Each number is 500 + 40 x the weight over its row's rms, rounded and kept within 0 to 999. Layers, rows and columns count from 0. Numbers have three digits each. The size before them is the row's rms in percent of the matrix's.

# up: layer 8 MLP up, 1280x320, rms 0.0575, rows 931-1012, columns 80-159
# down: layer 8 MLP down (transposed), 1280x320, rms 0.0541, rows 931-1011, columns 80-159
up931 092:425440474453509493461518484518551516505528476454478485469531490532557582487481584468464548559502463500500466583436506496476462512508556547516462489472460478538479515502493491496480477513552495521477465478522492527549449467499468510427540530
down931 093:504452563485494534587516477467491489466429495497442585503525506508461566525580470452490562514543524499465498518501557501580421546519504511570460543544512510517508479472544483467549541495532464538487498528489518509495472490469534555560553526
up932 105:562488444484487512403479452508440491486531554513481468515480508533477534500526505483542505448559470555471536486445472461619503462520459481483457509542564479546554553541512512482492438589491425530560561538519347453443547442497512499592465528
down932 105:517536495475507498472490499479519487569601483500486523471404450424508496486561512467478478497490527536562467456498473568404462530521493545539435453511528412545495567485432444559471519509452505541498496439512478567497547512561528611534459475
up933 107:580528507570497488502481460531512543499584566603512488543485474537495458516546470520532568545537453487464472533563547493433547592511439460495519468481423503531481536473416508547462469452483502481437484478531546456605483444459563452497449482
down933 106:463467472499476528500506480501481545517419458508483484488410549539571483545467487486447489475508508452431525579468538465508534523530518531461507561478538492512469531451518471502510494536481576488568494532493456575442464547492492541461460518
up934 101:471503553509479476527387563516532493472497399514513500487472538503508512541521499438566483506516554422530500507522510520503552487478454502538451479506496431565477541535457497538417487515495506531464505481489567410534450441488512485434474483
down934 101:513557538471393566584533501492516464582492504527502493452489626463528433568519477515517551484522482479474494444476487486474545550500492487556512451480481554493510467432559510501535504535567484519462503457534524491417628545440540496536516530
up935 100:570493499435473490527566474577508483475564548520444566514520490459446487498511528525504530498507484472424460542501497546507560459508474480429518427431501427582559473504491515449567459575472467505497469550519516559549576414493478552456474525
down935 093:493519449443521522465437433468500475536494486533546464485578490502497505507546537518560496477443535513511511521558495413544551552525535500507515544485489380498496456532561510453450479480449401497478470525479481527489456523520412508560553530
up936 101:513469426542456510534443496508473506482499449497446465498483506519477555463480533525452496480491455573504497468499496622549503506544548495508558453486574540449496451516568460516583498524551504446499529541495450502542482516459533508504512528
down936 099:521525484542544474524424495514489531444549495485413446553486540516554582496575430498494512584483493502526484453488517509544495498449446539489471491526459491496481545428502498438479478524525564550480465447491490548468519440598444459535503433
up937 100:518494467437483535413515493546418441475549498554423442521524533447492571464467558482491518488423486465488488461465541511485488502511526628531530521481441463503576514487504507456575507447552525484533495508448481489475480487478463487403405567
down937 095:443592463568452473521517465544422526502571523466573504467519477524463475545439493548519480545495448477503477504522573585522588553526471515519521501491506456560513494501491499470466486597521429491538581534537490466519524579605529542488580527
up938 095:471474540487511572547487502492493514552603531450514478530454459422451440490543506531517489514508518476515498522524521503405509462503537574504449489507568552499553527414503446536533439491530470494515437511480493518473512448510489532554512491
down938 094:470498434468520585494507462521469517508452508551466502483517466566572524571470521437515523501491568489518484496501468516471452542480476440495520511529573520500469439467498455525488439458539512515514504420495546474495443486498480485552524562
up939 091:512486471450527464528526493506435487509462494477507512501446496492501515497494487505490502507506488504497484476532518460591520497544450510400513525507484460482413502461535498436520541498483513533473515496497485536480433473511538496498448495
down939 091:469519437565531485495495556467507589502480463532478508525467510530529446519511490547556432528492542548408441533518442506568567534496520499627491479505487551504539506532480491501505497462497491517515499463545562488510524520452517560536562518
up940 094:531455491525444574496522495557549509420467606472470514470425519464517453458537506483493479461516461467517517527476531472476571500515482515467514477478560527482525447427555511494468476489512479557442513430492510472430556496528543523431524529
down940 094:528512485435457534512513503544498496415577536518548492581503475559504448537488501522498513535490410543491471441465508480487479517519421455479538477482490552502501449492501583473514538591434503495504473516476448461592424503535529463498500461
up941 093:502537519523549461502500465555506459460463505534577512536430499470531474472479518588467518478476482463469485486456523509436492539562490484475449488500493388520600529526480503527543501507550475410455432482561456489494532609461531499507546540
down941 105:496567488646541525498475534441484515569530442533462379514460492495557514531416487538513460412485522514505381488532517498451556517455485543426556473541534553521464495519507471541429587545522513514499505535466507504424501543507581485559490497
up942 111:482465540474550505452459464442435516549474589505437514453453493570592528473572558457466527507510541501476478481542475546463494505449553508525458481494489470512511472472423523439443519490515514530523508511482569490443485420516476542486477462
down942 108:430491515514523496491497505441463504453508487467429447511494500457501514521434453455480456523493432474479509476533475500535401547537417515491440457497583532517462524442542547527483542496492572454554456505526435471546498431561476540508517492
up943 112:478554461470501486545487462432401604516487603492526480407475451440513418455584472527506502511518513573574467537502465542508520513517458527459390506488506562469533518537488502547485462511500472457525477516490479491430466486451517518535483500
down943 107:517510470463519446511487471520479458516528446564549511466534470457516445500505496406524505499492573447471541546501494514491453501439473490448537534491460545441562511512509506482464494573536549471447477492553483545518533562403521505524567534
up944 104:515501472532502502537516496496491496527508412443535455493446429498488535524440548506534457466489487479544451574452512495442523467537507448581549525499515472546481485492466508510442468401480433510481446536503432431511505512501483529480446493
down944 100:520516532508526483483565529438526477434517481512522439517472536482487499458564468505485485559480524505516467502523468500558510439470454412535504469453514476464547443500473493542544491605532474482495409501499597490574492491503505502504595487
up945 094:485534535474535463493451471481560374449470484551619511549503551503507533504505527534525569467461559472486465567475459542464484421518477454464471518533560481512496450439527611548469478472552479522530508504487509540463582461429452491515487426
down945 102:547547521421480491583591514513498441511552487502460469515455477537499505552460463494514519504455561530491507462466416510528502518462498451442462516523515483450469485553532429532513516434426543559571496546545464497502571480494519544517497432
up946 098:518496508561499544517529523477516519507532477498535499513499568538518480447447488517558481562479474514419409484514501590476541497499512446446550550452524486514496491503527473536458461492523519496490505488522532502562493500449546463459479461
down946 097:520481517569456487514467454520536499554501482536438572531513569517438493487529512488512472494476513442524481486519532526451518483506530544546456542600509550526475556486466564478550473457538445447487494462514553537495448480580448512427454529
up947 100:483483511482479525500490508504387576517528498447568406507445508474535482566519525504454511427484479464510493513461468477493417594517522386533478508481497422469497559490465461527514594515435470451494489531487483515471503454487453536466511487
down947 092:485551505466522465533486476495431422540459449540523493460497555523517519455497567470437484517501452581499471439446517442545527439508491465496542481616538530447476482496613480490470468554424471406476514460516447525419409520502482538523520507
up948 098:526494432520475500519550513503560476486511468538510484478512510465506512482541514549558600466504507462524487494518531454461544463412482462518496411459492499456489471549561533524430547498554539444496469440512469540519463415529509595498450511
down948 105:484478450473515507571462532488473539560487463559454526496492479546501526491513487511539529560496455576476561431553487507469476490526538460528486455511498516449511391468504366470454486466488454509467468480499552486542477456490533496413493528
up949 100:472460455518545503438519499463473520491496466435531522495470402481488513509398533484504483516434548520501552529467568493495502481520465506519464501478480494559529529557435439503436469477486502473525483468545508496481527505464497481479462516
down949 107:510500520497494493457492606504490480549463470573543524424554576503517468454464524465512462486468473506431521466457435537453512498467503535521508543504571497522462491486495527507582457608526534508544558582490490454393549471518562518606491480
up950 095:513504417517511499429479562424492487568504516511497446497511440567504478483526521475576491484472562521495514561509498490526454482502576488468513468538575418532490503447482551475528580425474507538488502532544540530473494499472530472517455504
down950 090:499488603446499520542441530462522436516489442466465495529533450426484481502446501504421505524512450493499451486553479545419496483500554525488507431509469568535454449490520513510504469476496466518531467504494442519486503478489527529567521557
up951 095:466511521504530532504518449479474538518539621526526467478535525558525478520417485494449501478446531505500526521480518557480543556438499450532468478516507465506522472417552468549485461504496488429525554497521518489539468422515515504470558496
down951 091:495500471495516502565446479532494546508459493479487486515570476487493495508524449497494532437561500533492465441524452433537499545455518500466498537469544532514505503482530494471518512529490507448615594515475445542513532505509493470454519484
up952 103:389481516521440591506527522521517447460445535529485455462420494483493532519534495495560423600493579498453500458501524411457456463505594510483491474493503435456440464530436508512512485474543508481494550503533495517458448431485522522473443480
down952 104:477589558596478520457484522495503580434511501491426544537483445459455498520536480543477546458447489534515471489475458583527475547535516502491515512487481483514510472518492587514442519524456484535468461476482506477697464527462542512462422539
up953 106:490474508504412472467464508490466479430545483491580548500489480535538414524531565450473581482547508439492442490514473494457433475536515491459456459496528475501528511496468463513571520502515467497511530490455484532473460499455475408486437517
down953 103:460438564487520493515515529535500508547435440444489473522544544455507483564541502601490506549436502484502523469566499508594495556508497537412488540554506427440516510510499483487499497439525474579487443447540403542447500448486502526530495547
up954 099:476551566467481493473480488505546486544524483492484505437513526476569492499517518514557505535487433539488539557588506522522585525516430456436498454430527447576555511450441502516510486548449508489481498535579487502432496496483537454540433485
down954 092:560442558529449462463454475457576548495561489540495550574444478526504477507464502492492518508525489511536493440521524528475501493485482471546452528485561530433484478470488528508522517440542505509476536529497457451477539504459433506477552563
up955 095:529554500579471480540501530538444506498515429491477454501473499493546530456550446508527502500477411544554496520570469520511456497508509534476483409516509489437454518494545526566504527517486532532434434480463470513485545403576475534452466448
down955 100:502447484475515423487558479566520417499530522551504487512575525565488444547389430499505518488588528491416503511497481499518512476461505457535470565457468539482509520475554528486478451484543487484505457550546467592517474466481549479520466485
up956 093:527491603499586503557457459498495524532506554481489446528524521469462515482533557480493615550441503528423450489503482518506419497527397439481464495482475482440514560476425447503546506555495507504486510551502526486436511488417519492494525478
down956 098:480515550545487485404514469536483501473469457498437469515429506528495482506493450491487482444497539468546548464374523518548435482485506445480502538431501560491590478432436502489499434574474494521528557472497502544500440492536475482570507563
up957 096:511510467508464500497529517438524419499569652497510439430553543534446433535553538462483537527458514506493553525496547570603546566477482501467521527451518525534452505441455489531479530426528517492512569493450546555448424479483549518590495428
down957 100:547460469475474435491524510507485485479580532478488498553515481489566556484441429462533467414475459572455560491470579524513540467505481460416539508496490505594511470521561521570606474520507506543520534610504528518519462538485509540501501511
up958 095:515506495467474471484510573486554512498478498535555443526485404516606415342478499471515467518452483474448506478453531505455478424531550529499508486459497506470521497519482432410573483469434477533435480526550477474419544481489538526567477524
down958 096:601510551450539463507528524499499468497509493474467529464535499539521507647501549446480489487492555548510436444548497528474496546519566502453543515471429534508417525515646529498481493571587488485438432495548504453576451468556498529458472564
up959 097:515525578526439541562423437550568543437435511439487631504495588469505544545520470565516505504453498491518574515461508476436558516452474440555563516450530503529466488452454517562497510458511516485470554533504397500498583474490482466564484514
down959 099:471494488453547385486446511505487491419523504469495494424535539465538519489472521511443518495527502477512421513546512547529534498525478499496503491456505529514509516547489495549516489435485460535554494518534536435516535539510493400539521499
up960 096:559480430518507512531489485444534576503482483529505490488518484497461484535528506524475508505443506482427456569478501512478580586497450544400502568545581549533595604514547563543469466495465540501483456509546471471505488489512479442517474540
down960 100:458463530486475398518471533537460510544507445459540547526554468480508530500461554622567510446492477534559586555461537505484521515445509562440505474444491506513463539517544529520474544480542532495487493481508538569485530507542500494547522537
up961 091:528572508418422487451588512516444583514451477532478490551474522509518575623506553517521490542526483498476494434471492486412521505547450450473463481472481524475541554450478471502501495491525501529512440495555541523486506476532490454513438566
down961 099:526530523529487489530476485559492487525477563566443430488490584463485506483466447510442574490504468551563473583485480540450553552510557554505550453518567537501571480503512509517496485556499450481492477428457505452472410484554492461499528422
up962 095:579458547480503441499453533519394508482491464512519463536542509477487464510522460510484494529482569448572551499579489461474499510481483426535427514508471526495520565486526516473480553452491474524497551461461387578544547508496475502520462520
down962 096:473490543469408490472495459553559512469505452453449478531486376531513589563473508437513517467554505523468451502504520599566457494501504541481470487529497482505494461509496559453473441467536525509513517537558538503486499502486524485508441486
up963 095:473481504451566510503493457492438471448570505539540561506463453567472544583499467551509461430559542585515573478461468499432469490469544518525535554525463537476440515510553532533512440519495497473444532440569554521548510468443538472499461542
down963 097:464493536479419518473558536505474512498565489436515519487486537555502544429570401551498477450506476548529459501526505550511513519478487452474529461504532452463444507497479500514558430478515446482489467458524478450536416514474530427505442476
up964 090:507482558520488443453478546517431419482443452546485486532416520511480459539459514403470445501510510430487448592500497537473496540452503473534481533491522486530552490537615497456514507553493559514545473533499449494449458406522526557625466472
down964 090:414487501559539505538429511507490513474449488545539507492542455467520486514529533387545406491399475518516517525534509471603490485482535517494449538492502553553428499434517545508475477480503446467534534455481542507418596574581486540533568510
up965 096:549471498447533464506464493519431471526498584551529485546410539472415507507525511448440510529600512432521489487534509477438447510554514397530586420458502550487459502513477476518543502502485521509480531537527482458531551433470498511558417486
down965 091:567481498464448493530566474516485469558480629494513515507476476480527504437492438563513413519583523517453551473522555528474463482448508515552509536537519537477553484539454558441524501498446479526572484506479506456458498464474543571449466477
up966 101:530551433487548503461552497548470523533427432487529504453492498465451527537503507542491522503518562494509567556531468476465567477496567566526564484553501535472483489498573473448472537398479482541478498536438484527522499519509536489484566521
down966 101:538499505535471521474449527491470457511499499535436474539446562535516509583530569497439400516505517443483505484543519549514461498474515478575493486582536430523475522439490404529502533534510514448558475502517496434476511530570489557548451573
up967 099:424559464506449496417543492454493554504562545517493491486488463501496512433458505496400559516510481565466473510552494506390532434516525510510508453513600453515486495539462455548437442437520438502425504445536449521538490502470518461584456567
down967 098:438484557517527476471446511475490477455479500464527506494438492511420574552457466500540420462517551509456492536481534512506504607469487433462485540501440481488499456453536510484556472465526544401519501471551494490556466513558511499555544540
up968 102:460489530505489452521450537501512576493530481493489498485445498537500481538439445526534555463464541512442517536502437436455515479532484473553506493525531544496410434487498546551487471515498553501504458473499481531499598495458514525605539500
down968 092:610472511431551489451462508494552427494441539481566500472515532486478473485516535500533540568483487518540478469527466526580528522547543530520449419466484466532560531488529516540525556494527456484503460550495555550530456473568496468503455532
up969 092:454507468527506540487470570483480486473523501515518536448491532507450411444488538510545521537506495550477545568524481523460476512471461536396440496504532526409395471506451499511536536557479416505529533467500462434448545436430471453499576552
down969 099:476489533441502483502490494477613498509464456438497482457448467524460405449456466478531521509500484487479476466522397459494433566524485607465465485528520513511461477535438485496521499397490451500506524531485509593546553494501489467504435463
up970 089:491493526494481528492492491511476474486489498599531444462450477516550438441476560510524435511505533546436596530520544500409545540464445436528464556456422429558483455453502455437489497479499533489499505491483528545454491489555466447556472479
down970 092:553514517493503517573502468498534466509478454460491546482528481548462485442567422536480529483509467388519420486500549492478543544527536456460465495501543463508516457479476531511509468500536480481448536493437522482515454499495556530517481515
up971 093:540453493536559442524481513518452527465473500498543424536490489475520463538455514459483503508401472488577466477459461475518522566535477500444460461472463425473461454571469463514448563529494491481537511512483573496524572492440506478532485464
down971 099:489464582548446532455631494461453499536603552478527539518461491541416534507543475497482516479465501540481549490452422533487477426625492468467448467544493551449462426485525463444417568515480442480503509520448529432484545528459471457500555389
up972 087:536513534463500459561501575517462556464529489510484467554579481523490601520420518466503529521515461493482473512541498478493574472483586409508497463520478520479477560445601571529531586453511550515501447481430460580531512481544508482503515528
down972 082:503482562458452443461483567502529475534492442463603512531485511509455507476544469565525478475544509470512502534533545458539513507559474442502517494521519395532480433501493518438557497533550487503437496501543573436519429533535469553557526471
up973 092:418458553575438568546481474494538509511449482476466538433443550462491552540565454522498513491483574489475514481502533522534466505601534514546495479533509529481491524522487463526481432484468508492535501513525506473502500440478509494544519517
down973 099:501485457517529537509493456532542551524496498442513477500519603569462579475488571469493458499497494434534453480480535473527537440482434518517479517446463425528519498563475502503574505517473532576538492474510513543493531489426472564441429519
up974 094:501521539554490510546471560490439553466559501544496521402462482496469505548516507554463573427427521507451520493455521469529464418543528521503544445554566597529504521576492480540474532540536501505508490497455488377556487434538514545504512506
down974 093:519474557522529498472386497569483441522523508458470537424550498507562535512456528524474465505509530579500508560507526469547425451472499566457452501476435427543487439541477490480467568519559541518468498521549471539478448531499456487532519522
up975 098:501475519517463454510439428438587498439456504527488503546506471566528521519504517493513504545516547485511422516462470572489518514499481428489570524536565523524485542470456483528506496529527538459473468436507442481477505525461503544610456480
down975 085:488452446530438541444487534508482518500535486502579546545556452544524526603438509498535511447550520487545512530528512495502502511517465480469500520543515497483535523542509491493546446516547492521450492516475585457509533544525514504460553544
up976 095:500405442436449518488500529424481548504468501514592510505536464502394561468572551434480548466510458451481457476490510511488488501437455549461501510520468556582550543491458427475583490474522476502489522507525389519520499489486485571558497602
down976 097:482478537458522527471481499558525529580520470528477485525488497514537471577397506561514493508484501545520593493493497513509463551533515476578481543436494479429560479537477553510452471492460471532554434542464572515443512485505455476494448481
up977 094:472475553485476423487403516518511549512472501535460497474447441528588509498489495430480491532525507500583528557486541573523430518491492552484505414517561483463456507492455435569459468480408577497526510485493516589477437533442520480540531486
down977 097:448463501437489457515542484539464519522409453472495497472453501495462510430516528503488526491462490548475513517518459467496495482459460468543488459511503532498506441478478461507540495465515503526506500420613430516450550493481466530362473526
up978 101:486507560505531488552472464547438510500532523572474520453483509435484472566509503539537449463522564583441478490472494544495557469480526557481478518498502472505438515529431532430529463462519517524489517530510416565518478535417493498476526505
down978 103:564515482520523483418546440515449597509545474514532490449512538505400480465528510434495456532552497477542498537450510477497485396563607467394464537469476536494502467634518510438459493480513451502528464484489480471528485475475487472515498549
up979 105:556499511494479540392540529493477511487507508422527572530506556422510533524476524449553555494459442569501505519471485546430550540537512571493515554480549476506503554418472426463546452493437538503549543516511449564446480516489503489548509506
down979 106:492489492518469531485452450484475507407410481575480439478514527516605519501507554509478461485524526517568490538476497542567531514452530507449441543484538458456491481527501473566542517560535530527496463472539482574448526514464499493546465492
up980 092:495407526495497484494551497559502437457554510472478483537533469506518545475502460483535483482411519527457417522457526538568545513425510505426499527528461504488526527503487464500468500396499507542482529481463448520570483521546492472499505464
down980 100:451464528476557521492534472452499567472534530487551567536457493443511483497397537530429470515476452384457476483540514462503533479580506423450476556508495533527535485566518508425475479428527508518511525543487526544512497469498538494541437382
up981 095:506448557432525477530450500541468520461484514583438468507467473517527530502454397501507503488460521555541494428542486485512535507504529492510510510496534459477504491469549562454488510489540582462545464477602467532425455480495550540538453444
down981 098:530544484494493500480464521461426482528575479468470512535480498502438505375556556521539507508499586479521522521548483441514516504531482545497530470521507458498522539502508539478581519461496527496480512477527508535478503440430456478522519516
up982 100:541460526504516483545505451509486535498489625566488522541502483525464459475431503551522587520449535588497571534525468403505463504499523484507462475476487534473502500519561451489518491374529452472576461512442428512525518488468525526550459463
down982 095:520465541515509543529555526447559481455495508417527582484596475472571575508480478581502464532459486454479483445540446460481546545503464532503531497545432484512517503565422486522486475509516527547539508483483442503517503452511508527501438474
up983 100:489471473544492458530496573466479450558502539580493475482536422477486473485434466547516438535501516482521482486480531492540487406469453504450514424474478503587532555454481454493493505494501558485543490505509553515558523478500456514567503508
down983 100:440526499489519565519536560475477465530465508488519578659551423460495486512449568533498460513458495492513511478586485495530488520507507437454514443484455545498454485557535475513543598437409476461521503453518508500509521506473510477464470520
up984 104:535486532520566509485504513478498476500502505501582552387520507535535534543594558411445471491466555433498481519448450573513597538495508522533515480429520497518522492414474514516560492440487517505458408493541537522485528506481419524506577493
down984 097:501429512488528528430453487521472449505480545465488459540521528521504495456421511425468455522594543500513520465494454514522524484459555456526423535529480498488493490502512538498523463509531529502449465600566529475499500562584492510434492565
up985 098:535459552547515458512507431537543546511517539531554556565502451520520539518508498504499410495516556576463498459414426512456486451474562516444461500459517482471477581455532477523500519441464482399515523561496530489462429519501583471484478540
down985 105:566491457556505520520468502530628518492556491520523473498379437500538536483507469532505527532500526490476552519509527522530531501488528456395505483545531518538485540448449502524504513575544550459516539519479481456489509490492472425549497500
up986 109:482520562533538577476556495489473532540477540527489549490480508473534492509485518538433489543498534466566438504474495590534494477526498475563485515467501498475385560499450497488522556439500526480540432469499465514502500523463502536430512502
down986 112:482502485528473418473504476484490502457497505490457450462492510482580576524442522606465525500505481493533480609492465474537438413561503510451524507437512522491495550559464427512482510426526435514485440574527454556517470460539517487519480443
up987 092:541475453460458437548510530462556458483535549480435535508609446460478535550476482405610493509479562539516561501509500612549507542492501533486504483492481469513486539454480536484564458558556493567562532441483376544506484541501501545446512490
down987 100:469475509479520523529430476498489583526469497546519499584468551457488547427477456542499483533524552501501435505505583448475569468558494523419492494545508504538605461542446480496458452444567525479415532511518584468516513530507519450572514437
up988 104:508517461529502521526353551499473452558405500505488483501517473532462431460433521444518496431471426515498523515533457483441481525420484479426489484454463464506473538508570507529451516573463560550500507543534473501501551467545511526545518538
down988 105:524562439549453492467540509516466474514425554489544531503434478486491529477543489525523492532495465511569467533519527451507567496462476516513495454473451497557447563480459461504560616501532508498487540460556482557493511521513495394521480409
up989 098:452484448477506481435512520421502509493519516465454433490503572531442515510502595469463599529428485463460519571511539577480543501489501458440534502490520500456493468547499568474543450522559456543518517573508580461507486483511485511543527424
down989 097:447500457471530474474520513485485537489428510517407501496452425522538590498502448501501558476471564448454532557521504527532491508510477538551513594525453550474509519568485504492525463576446541502500498521511526610475488512530500571462456502
up990 082:441547526502490483526522451522476497423541566464440460526473518468476518509481439527587506465514551492552390503515523475439446479537497495505513497512467500484480503467455482524450568475545477482467482503542493495457441432550521520454486515
down990 095:494512462468553523492563484571494525547502431482543491506478499483519535518543475594473476472429524461481533529494524453543526499511447457426473496452511480475486549538491497469443484534496560437478512515540484482474440502481496506503504525
up991 106:579441575554457502553523553519522436518459527448520476553492502512483524457470450510464525435506486525455517453514508527493489527504499471555548456477452459472541515490482507490518421552533482496452436486435510514499537491511498509512469466
down991 109:521495502583496503502536459441509520511474517491557567545552549463503470544565557537475590472479457444554486498434476478483551492526532570507479523486454508501576499506483473486478496493485513500513495499588469471551567528544538490483575471
up992 091:551490468492452499539504445515424496502487585440548509440590534562513500539426520573548439501469481529480514548501479439502529529450526561490486596533515532513465508493488507475531509493492462456549519520525483509578612515549505516464560483
down992 096:496501494477524579561466474507529568487504509525441510528475566496540514503499582475529549563560503552549524466463451429519467489541447515566545514522455403518472516420508459521498537463504464565540513463460487479504493535437470495543402574
up993 104:455495503577490545498502453486502492529435507520502486523512403524519521477506550461465419507520487550565462489461463530506523492507494512490522517529539487445509652467550472461515469540511527552506466451487508398486469502519509515519519538
down993 086:497569431487508427397436518545454482544551537412524505475486560508513543515532490546530493480555523516486519468495563502457488493501482521532547474447456459529517475491509557519543520484495467478473470546461481468507482489551451524445468450
up994 094:524466416481461541471535431573533512475491520518450538523513537527525521511488477559502512497488458493479525579441492452507550462453554484483487578506503492504525437480534469474517482546435455477478431456496476510483543461484486470451479424
down994 095:554568464496455513494487563466493564540439460456591506446449527530449484532524511499437506465411547487509448478534550438488504557444460552459440480526463464419489464478454505505515521422474501481427506484528528442527519537490498464563534534
up995 098:530504516500517496536476529566500534523562512510452427469528484373511477512459511509564458414520490438510445524447522507466561476500488510498457490529522518496566486439450434493489583625516564526461630498498564438495471524491512435493484614
down995 092:456478553452469550415419457443564547539513538514532575481561491544504512479545445577498513549629510493474634578510498493510436503490483447479451529507527522510528479546527545498525528467560515532504546506499483534391520480422555469479517559
up996 107:543492525530497533531552473516492489572482451484480489496460493539441482544525489468492422490517498514441489452562436471550506455459531483537496528479493561589463571455519548496554478519524489503569554515526470532444420522486464533453504431
down996 110:638434476589451537496459411468506454454497488490539482478497558463449535475534479552505491434541431439492376527521476553495466503487418521468514474501594476515455486525530516414450449534489564482472511542446563495533479618492554493476472470
up997 097:477472411455559481494475524491472548510534519473496540500504539478448523448544505550487452503517440511517472445528470527438488514538475556524520499426536506451520529563499541477553491433470515473463547511523547477509451512515525480477437479
down997 103:414529467477516505504449479485502480526540535525526589452485564483453495473473522481424532546523517544441504561541538519503480465471470498427497511453528453512534481477545466530473511464559435558574472511488548469500498487540465500499548511
up998 121:465546501574505475403467525454514499525439536526533543518497556476504476539521539440602446546508505495543509479519485469468501492475481577550569438460556463564514480551541524513444500502478418517477485475518466434467487417484547527503492486
down998 119:577496494487523534512573459512525506563564543526495526458444474538480465543463574471511515574614526532553541501532494498442543496493493483510455454525498540475576598555491505485499529502473512525563482487495576543537454496569519499402496501
up999 094:517513515486472468479600465513459504537548436539512535544496492502501515515458512611504479496477557621402470511524455499552448524515605483474422428483457512538436528486479494506455466456508514532533543446474526460516448483446501566455526504
down999 100:524502475491475486603462512507498456558523555561530455523529470468499548597426494474571559515487510500551570529492580580501532557484528557464511475544463520531483497465463545518459453584473533453560472507523465536461488489485463511452451568
up1000 095:519481496554507513528539481519542509455440507438497454502454481448504548468521485495467559529509479506539488511471461460491451436467517562536501505527538507445511529516525466515417472514483499475470527535466464505537454539517539462478471527
down1000 090:505487526443538535553483560519465437581445473480476572481492416566489488469521515525514498553451469496535573526535492573452484512478531514455454449469479521481514445553459545568482554532503435441540569470577510517482488538498530543431395514
up1001 101:517545523447405510502480504531562484504507503505500493498424519396443516509486536454429538530529448486518432509468566499487402454570480469494532405479489509499384527456494482450491489517506555515506558463495508559468435503507465503571477463
down1001 102:516459569464466499496492480564485543535493542559504469534488442523491529481533487497463492484495430445541595440476516527517539455438475490526496496545606536497513477548538473502417446505443465481486496466507444504436527491542470537470525476
up1002 096:527535521451520536465482528513543502451520523514451484520473537460431542515485495478498574490533471490558578515486428455538520569498465457455524516556573479440498500450486470556508453454557506476532527460500470554508524530540515434521459465
down1002 092:520526432535598530523525540529441426467528519503480495542477550461496571527570500599501477529529448554533465410584470477446503478486490491441508524526459483485515532447554495526433547506471517500537485492493512515455469475525490523438488546
up1003 089:485483539593553487500529593525467466430498530500493592461535538530465491469437514514544427453533544482451397611598451458498440496510512525464472531483542586484456480506530473556474517502471541527470508432489478538455547501543518429496535540
down1003 093:472511508515505424562550477525438555539486532452502495469566504462583569454463460549519494476471569527515500463533463501460446474519515532509510501440478460564589517518560550456442603620497456419462489507522505512508447487488493481482449461
up1004 097:502548460513449552504582474499534479494454532534485489514453466553503511476577517547509489511493489513552498538482439457513448478518448536464460507538557511479475584511469448582499439551436473557503543453459521482435437439521483477490454457
down1004 098:544477498486488531561439490510486486459532467475463553498549460457491517521465505594542523488471501494546418468516579539586476474565424521404523509514564497510550511453484472437478436520474448473486476519458548482503519471505533616477464500
up1005 105:441487512445505525452506493479525566518442520552373555497496450525465503506493424389562558446516550438538491473441483513479516525499521538471506440531468501479473534554499502498477446518543513592492464563565558449542485535508484484538575432
down1005 111:503453456480433493514544496559527476521493575542469478483458485519524474501538436470497512457536501477482506525421460501513481495443476452383422546525453512546526459474570528517477486544503523535445421527479545457543499529494471459511488406
up1006 120:494423502553450475497458529451442493463514550484510487508506462501509522545489512518488552485539454486471516504397497558487505513386533485484501515456553554552504494454519421514472510555559444458537505500487375459513383427546436513530417534
down1006 095:383520494501416500422519528492532467509481478501532537422542523514513464471498548478459415478496471500492558555531544515638506468448450478480554518470482501504463486498521494469508496512492541538566506463522525530460460505541536440626500530
up1007 111:518406499486471508562531587567441538511449536457430466566481478528486428473500497464504494530476530459454431478427518505385492563575567485452448473508479549476535524451443431498529539606474515472435564471518458430512491497435514496453505493
down1007 104:407531503505480436523476511585479475494529511537499512528521484418526499403535500573444502460475526488591401460532541522419556509571556491484499532479516499512481588524486586448540546513565519523497481489522509453496490500517480502472544446
up1008 101:485526457461599536505535516461479537502497466482467560456447523388610493556457471492506489554490486520472497542478533544487528438490490491450560525483492454593487508454510475473433539524424496562498455476486436568463484450570527492383456453
down1008 098:481509446539419451492463474535431475515495550525431540513474479527540524578497449433503577545431461507538458493578449497539502481469480577430521520501406475508497482524535526501504490473485441497432428531454494494483514531497536495518507465
up1009 099:523468485495508501458472546462490537431457505482493483424537565518518489515506463488550520515459510458489469456450516503479495538466466464471505460378573424473568482601536551502530540482548513466499556441507482454598563474485499427422477581
down1009 106:501470493458523436383509518495508505474522523512544556479495473514518465502411384506480513543500476484549484415503542532568508503587489555432413488477500528460427556563595522450515459467578437528563475502519552542507420527449450509426468619
up1010 088:455559515473451501451513428553444495513493523545433512494436507500489504596484491509589449477437527547462517443493591436497463537453498637501570552553578460515432507498509443509478510535475482452523552483509452550451487516467479556504437531
down1010 099:612507503457526491451509544532488509486554520437484545374513460491505496489494520548514550509538505499487479444504539531533481492489537464506409536491451453477475534538471531475424501509546471406461450501511526553503431477546478532604474552
up1011 102:467468454485465513478493565515534486499425439526460450492363432548539431554370559488450529518556451448540497428448518521466485553482494483524518523456501493476508484478449499478479515480471472550490521484520469480518459430537485492444479503
down1011 098:514551518480428568497506477524609566493485550503512485511531499492502566528606474520464446540457509539493517578531505533487540481471440421507471477545502555538435603489521427511496484497479473463529544451461516515519505530549482452512537469
up1012 095:484513481468461527542432500543475487539462561621460458485528628511531487527520482566493501511520517584448521575438450545545502484533502500526524526491534497493449489445526506517487461481535524454559504519464545496480573494435502542490538520